Weights of a small GPT-style language model, trained from scratch on English Wikipedia: rotary positions, a variant of SOAP for these matrices.
Each number is 200 + 30 x the weight over the matrix's rms, rounded and kept within 0 to 999. Layers, rows and columns count from 0.

# layer 2 MLP up, 1024x256, rms 0.136, rows 253-265, columns 0-255
162,189,183,233,243,152,177,196,230,218,233,190,175,172,222,137,176,176,226,194,212,244,247,171,198,200,165,130,210,204,153,256,238,182,203,224,221,195,190,190,210,201,246,222,248,249,197,199,195,175,253,141,252,155,191,180,193,204,231,206,183,168,191,171,202,239,183,193,211,185,200,193,205,202,214,247,235,182,228,191,166,203,248,189,166,267,180,200,215,142,171,225,162,202,216,217,165,153,223,208,173,227,204,173,202,205,171,196,199,215,164,175,264,193,200,145,194,210,191,187,160,185,224,177,220,191,204,239,200,153,165,244,205,205,216,223,153,199,204,167,230,173,184,176,219,219,235,251,266,127,200,217,179,161,198,198,223,152,176,209,192,217,160,224,172,194,250,136,206,213,237,219,246,185,176,266,198,205,200,147,212,204,218,157,198,193,241,173,219,178,185,221,223,198,163,177,228,204,187,157,196,205,248,194,209,240,186,225,203,177,187,186,254,210,192,195,122,155,211,178,213,231,192,198,209,173,244,197,170,212,285,165,200,237,153,205,148,233,230,196,160,148,142,159,177,164,186,151,165,228,173,257,188,217,216,215
223,221,216,175,249,170,236,215,188,169,246,218,170,223,247,211,126,154,178,214,224,239,219,220,227,166,205,215,205,246,205,284,172,166,235,197,194,207,217,200,152,194,168,239,232,227,203,203,143,196,206,220,215,207,184,200,214,215,138,202,189,250,200,197,260,245,229,221,192,181,191,240,198,212,171,229,194,204,182,183,219,237,211,189,188,171,144,217,236,226,235,211,222,191,217,230,205,212,203,174,268,184,220,196,153,258,232,182,215,217,197,139,194,227,210,201,211,216,202,237,238,245,246,216,195,226,184,215,144,224,191,244,241,216,224,175,270,222,223,177,162,171,165,239,187,130,195,249,164,260,241,203,211,264,226,191,217,184,200,191,192,256,192,223,127,171,233,248,174,196,248,193,183,221,196,196,177,163,237,261,196,252,212,186,214,235,182,195,199,213,185,228,246,197,231,210,238,163,213,144,242,269,214,177,176,231,206,183,247,255,197,152,194,199,164,242,215,176,202,296,237,202,240,208,205,212,264,221,239,180,151,155,204,201,221,244,236,191,174,174,217,238,210,170,227,200,229,270,205,187,272,221,169,187,195,213
215,199,218,202,193,212,208,228,209,198,190,198,208,212,231,224,217,196,237,199,204,137,172,255,207,158,154,245,192,210,206,174,197,124,183,173,249,206,220,195,248,233,174,262,196,209,199,172,192,230,213,188,199,220,181,204,185,176,205,242,131,227,242,175,215,221,190,163,221,276,201,226,209,196,191,181,192,208,202,238,199,207,242,214,219,200,248,189,208,254,214,200,212,242,199,172,225,187,247,211,189,216,203,216,198,191,229,224,186,178,202,214,200,254,178,178,138,234,176,255,207,203,220,194,180,241,207,212,253,207,224,171,178,193,208,212,175,151,232,236,233,215,199,176,194,194,254,233,133,151,173,216,210,176,183,193,225,185,165,192,190,226,216,200,225,197,194,232,189,188,183,186,206,223,214,218,181,177,220,203,196,169,163,190,213,183,199,214,264,166,223,208,158,224,216,260,220,186,209,197,225,141,187,178,199,213,278,194,205,194,196,250,187,198,245,214,194,177,231,243,180,202,257,189,255,189,201,201,250,177,228,182,201,194,178,215,228,220,190,243,186,194,184,175,225,207,161,204,157,142,219,231,235,218,210,203
213,189,161,214,202,235,242,179,230,222,189,224,205,184,160,214,243,203,224,203,222,185,234,170,211,210,212,217,166,205,150,209,141,161,221,191,201,153,179,179,184,231,189,180,174,206,253,222,162,238,239,175,212,210,170,221,176,217,145,253,193,189,157,217,175,173,185,190,215,245,260,221,198,166,219,202,206,202,217,217,236,151,198,172,183,191,240,208,189,166,185,153,196,238,219,252,220,155,224,207,205,186,189,150,176,176,199,158,169,195,167,231,138,184,209,161,200,193,193,201,176,209,149,186,180,150,185,212,173,187,213,149,228,215,192,169,211,125,157,201,196,198,190,202,233,229,202,215,194,190,195,157,220,183,187,208,195,168,224,203,158,216,210,192,261,238,138,162,224,205,222,263,208,256,168,203,262,195,228,207,227,226,169,139,227,184,181,230,209,218,198,245,220,221,192,208,184,194,210,222,205,185,171,241,186,230,204,153,163,212,159,201,198,167,166,178,205,184,186,163,184,233,205,193,215,227,190,190,225,236,194,219,199,196,245,180,225,203,215,200,186,227,224,172,222,215,230,210,286,190,229,226,223,244,213,199
197,195,185,244,209,237,175,231,226,215,163,207,241,185,221,211,147,138,243,230,186,247,176,230,156,244,226,212,192,175,184,220,206,168,246,206,138,194,169,156,180,138,203,243,197,162,167,196,172,191,202,182,183,200,187,235,202,166,198,253,213,173,240,229,194,232,201,172,167,193,206,208,195,197,159,220,239,183,187,177,167,191,213,246,136,207,151,247,182,136,230,177,221,202,232,214,162,192,182,218,194,163,229,175,176,236,187,235,248,233,183,186,191,266,186,191,167,187,169,161,174,236,211,220,207,187,206,210,206,196,163,239,246,208,211,224,181,169,159,229,210,197,198,186,179,189,207,226,176,262,179,213,263,170,248,211,233,150,154,185,188,152,212,221,209,219,194,251,175,235,232,218,193,215,228,160,219,196,212,180,282,218,237,270,175,229,230,223,260,221,205,219,195,213,255,168,250,244,266,206,190,210,138,252,205,215,215,243,188,183,188,246,221,188,187,209,180,159,230,160,213,151,198,187,213,197,149,209,267,203,210,210,209,189,209,203,183,176,225,262,197,225,238,245,189,190,231,148,220,216,214,204,179,215,155,192
162,187,197,197,243,189,208,225,159,274,247,229,258,201,218,182,192,249,227,183,210,221,271,187,145,146,195,214,191,219,289,173,224,158,174,206,186,215,170,165,220,119,212,210,214,246,201,233,248,171,260,202,243,229,170,192,195,106,228,172,171,204,259,205,173,225,177,118,244,214,206,220,198,228,164,206,243,209,202,187,179,169,220,206,155,141,174,192,152,219,171,172,196,162,192,241,246,142,197,235,174,236,218,152,212,195,203,179,159,255,242,185,190,228,160,239,136,260,260,185,238,162,224,244,278,189,206,207,239,217,223,200,184,244,219,184,197,176,197,210,135,179,233,232,159,182,241,195,222,156,165,237,204,216,208,188,179,129,237,184,244,286,179,167,173,219,181,202,218,175,165,223,187,243,186,137,279,224,175,134,227,161,183,222,175,224,193,115,159,197,258,191,210,180,220,254,177,215,177,195,202,167,181,150,201,218,184,247,178,228,187,241,207,232,201,255,225,201,118,196,262,257,225,219,165,202,189,153,164,252,239,168,207,198,162,248,237,234,186,186,285,168,176,257,252,199,190,228,185,194,191,184,216,216,167,208
163,167,189,207,188,219,165,170,160,218,191,174,182,198,182,203,232,156,191,216,180,214,174,201,209,169,190,192,250,215,211,228,202,189,198,201,150,192,183,169,225,179,192,190,189,211,138,213,203,250,164,238,183,225,175,220,194,185,224,176,208,215,217,182,226,215,176,197,288,166,168,179,212,247,228,211,217,223,210,185,167,169,214,145,241,219,210,247,256,176,203,217,178,194,197,143,210,195,195,174,218,126,247,208,206,190,201,238,218,204,199,240,225,186,207,248,205,151,237,238,176,207,185,183,227,268,233,258,229,227,201,167,188,226,182,154,153,200,169,254,226,241,168,198,177,187,204,244,227,231,237,229,169,190,179,252,239,272,174,182,226,176,265,172,210,199,131,221,197,212,210,229,214,240,253,202,197,174,233,256,250,220,201,182,159,121,209,278,236,203,208,253,225,171,193,228,206,181,189,222,204,202,170,168,203,187,228,146,222,210,175,211,215,172,182,116,176,163,202,171,199,178,203,170,214,229,142,210,146,191,212,187,154,221,190,218,179,161,215,262,208,139,200,185,172,203,107,192,202,189,171,169,181,249,231,182
230,202,222,171,203,201,217,164,179,176,246,146,165,207,164,216,202,189,266,197,219,217,196,216,199,207,211,192,204,226,258,223,226,175,236,185,167,216,203,221,198,205,189,186,236,184,189,138,194,290,250,199,196,221,215,222,167,249,204,231,200,222,213,270,204,225,240,199,242,144,203,229,237,199,200,161,202,190,210,192,187,237,169,226,249,177,237,182,168,171,184,220,185,195,216,213,199,193,202,181,204,212,190,185,199,169,222,194,177,206,225,147,167,139,177,169,200,177,237,192,136,191,254,210,234,238,180,241,161,233,172,198,254,244,189,203,143,220,196,176,223,208,188,209,250,180,202,208,192,209,224,176,219,216,245,199,227,229,181,171,186,239,177,175,221,210,180,196,160,201,210,231,161,250,179,164,220,227,214,257,197,189,250,237,210,223,197,166,234,157,237,205,200,243,189,174,232,210,196,224,194,162,195,232,231,221,211,211,156,210,186,210,196,186,172,225,135,195,169,217,163,218,244,169,181,148,188,210,247,172,213,218,223,164,237,201,207,183,255,216,212,169,192,193,176,226,189,187,184,167,159,254,209,189,196,208
169,186,234,227,214,188,262,183,145,189,156,178,172,185,195,153,151,169,200,195,191,146,169,168,206,189,157,174,200,188,165,177,206,199,200,204,256,210,219,186,218,178,176,238,234,204,194,212,171,213,195,201,232,208,196,211,228,187,225,193,250,170,207,226,180,209,189,163,209,190,213,153,170,138,226,205,239,223,244,222,213,194,236,224,185,184,158,209,222,194,213,158,168,156,223,193,201,207,166,184,295,218,180,199,189,147,148,168,240,210,155,191,224,221,200,207,216,212,147,218,233,206,174,248,223,221,216,226,233,213,208,228,197,197,221,192,197,256,196,185,226,160,215,176,218,201,210,229,203,183,213,177,226,192,229,189,195,213,192,192,222,155,218,217,212,192,219,180,184,225,193,219,229,172,233,182,167,231,146,212,240,201,228,189,242,234,199,232,156,211,244,187,192,207,193,225,226,208,210,198,204,216,181,216,175,249,199,169,214,171,190,189,238,169,195,194,245,202,232,155,227,201,179,210,207,187,165,200,177,243,179,185,142,176,174,209,269,145,192,193,207,194,172,220,195,214,233,242,195,255,238,239,156,220,184,142
189,221,221,187,215,176,229,256,206,118,155,206,207,214,212,213,188,231,196,243,162,258,220,197,211,210,248,174,229,213,192,195,262,164,229,178,217,208,248,197,247,159,192,162,168,172,223,184,183,194,195,157,225,199,214,208,182,177,244,212,159,253,209,248,230,223,241,196,210,219,184,183,184,163,217,197,209,198,199,265,224,193,235,196,188,164,187,191,197,174,194,214,204,264,166,167,208,228,228,160,204,173,211,202,191,220,222,194,159,179,177,227,159,196,168,202,147,242,198,226,174,257,206,203,227,196,216,245,220,197,200,155,201,224,172,181,181,241,192,214,223,219,213,222,240,193,161,201,193,248,192,189,236,243,198,208,136,199,220,198,227,178,209,253,216,193,154,223,240,171,188,239,185,225,187,230,228,229,227,210,215,238,216,199,233,187,153,180,196,191,177,135,228,210,132,210,206,242,202,169,177,190,154,173,264,202,169,214,212,155,216,194,188,144,151,239,215,189,206,190,202,187,187,161,176,174,187,222,232,188,215,208,198,251,178,225,178,172,231,169,170,244,157,257,190,203,176,222,168,168,208,168,205,211,212,131
215,206,191,160,198,177,225,212,173,181,240,220,213,185,238,144,212,218,223,145,221,181,220,230,215,140,228,184,248,177,245,171,204,183,236,223,194,210,154,178,191,179,197,225,250,171,221,191,200,198,206,231,205,197,161,181,206,213,218,183,175,197,93,145,279,213,213,189,213,187,235,194,225,247,182,265,221,195,192,211,220,193,175,239,207,164,188,193,249,229,174,209,164,215,169,136,148,158,179,198,173,210,204,195,181,153,189,189,232,192,208,233,132,249,214,216,266,180,159,173,225,214,179,215,230,171,221,198,203,157,212,206,222,207,222,207,261,208,192,206,207,228,200,173,199,168,156,201,192,204,216,249,184,197,230,164,208,167,153,201,135,171,228,215,186,211,192,238,222,230,227,229,215,196,235,207,192,200,219,252,177,209,186,226,216,181,225,136,202,173,206,170,210,185,230,154,214,215,168,189,249,115,201,175,202,187,209,241,207,185,160,181,160,210,175,222,159,152,186,202,189,205,208,163,189,190,167,253,203,227,206,148,219,198,191,223,167,225,226,218,200,164,196,214,202,237,246,239,258,206,193,194,153,202,171,148
206,175,192,188,190,237,253,223,176,190,205,235,223,187,193,178,240,222,225,163,216,177,232,133,226,112,208,204,222,174,193,271,272,210,193,175,249,213,200,131,198,237,255,244,215,149,163,161,198,161,166,189,195,222,226,237,202,181,214,212,134,176,183,189,219,238,226,203,168,236,246,188,227,214,234,211,193,233,183,183,240,207,203,282,208,248,185,200,182,200,225,207,245,208,202,179,164,198,179,236,223,234,196,231,213,198,218,224,201,235,233,155,221,184,240,215,167,186,180,197,171,222,188,202,216,227,210,243,242,209,171,145,197,171,168,265,261,178,176,128,152,199,221,196,175,217,185,151,139,180,134,156,240,223,226,165,222,214,200,145,191,221,202,198,163,200,164,178,217,185,189,235,212,196,178,181,216,228,215,221,175,229,203,238,101,168,229,260,188,239,241,170,219,242,255,183,157,211,177,248,163,234,225,223,240,167,207,231,168,229,216,196,166,228,218,203,186,188,181,195,142,164,175,234,206,200,170,191,215,221,141,264,202,184,158,245,236,164,254,254,237,217,242,205,228,216,204,229,192,174,219,234,200,223,204,170
157,194,235,152,200,169,204,187,185,243,231,225,232,242,174,240,223,175,212,212,214,172,176,99,223,221,206,235,181,213,205,180,173,171,205,233,229,212,223,214,195,186,292,208,207,252,185,266,188,225,207,183,121,225,190,212,239,220,185,221,177,193,231,157,250,215,219,189,160,226,183,187,215,196,228,203,183,239,101,224,165,185,205,166,175,185,190,215,247,179,265,222,186,207,188,262,192,254,198,146,209,215,213,197,179,179,249,175,172,239,207,194,222,198,204,185,206,232,173,190,197,240,196,197,180,186,210,176,183,177,195,188,199,179,259,188,253,176,256,231,194,197,151,228,198,229,225,228,241,212,239,201,198,194,284,249,175,203,216,236,160,174,151,182,187,210,181,206,156,195,183,252,205,246,135,174,201,147,191,199,145,198,210,200,184,178,179,248,205,171,187,226,213,273,202,239,208,175,213,173,183,215,167,199,168,235,176,192,189,188,147,182,251,189,129,159,195,263,249,194,179,146,205,203,248,182,216,214,184,186,217,190,149,197,243,135,190,200,156,212,202,206,297,238,212,214,199,193,186,239,181,246,171,191,143,216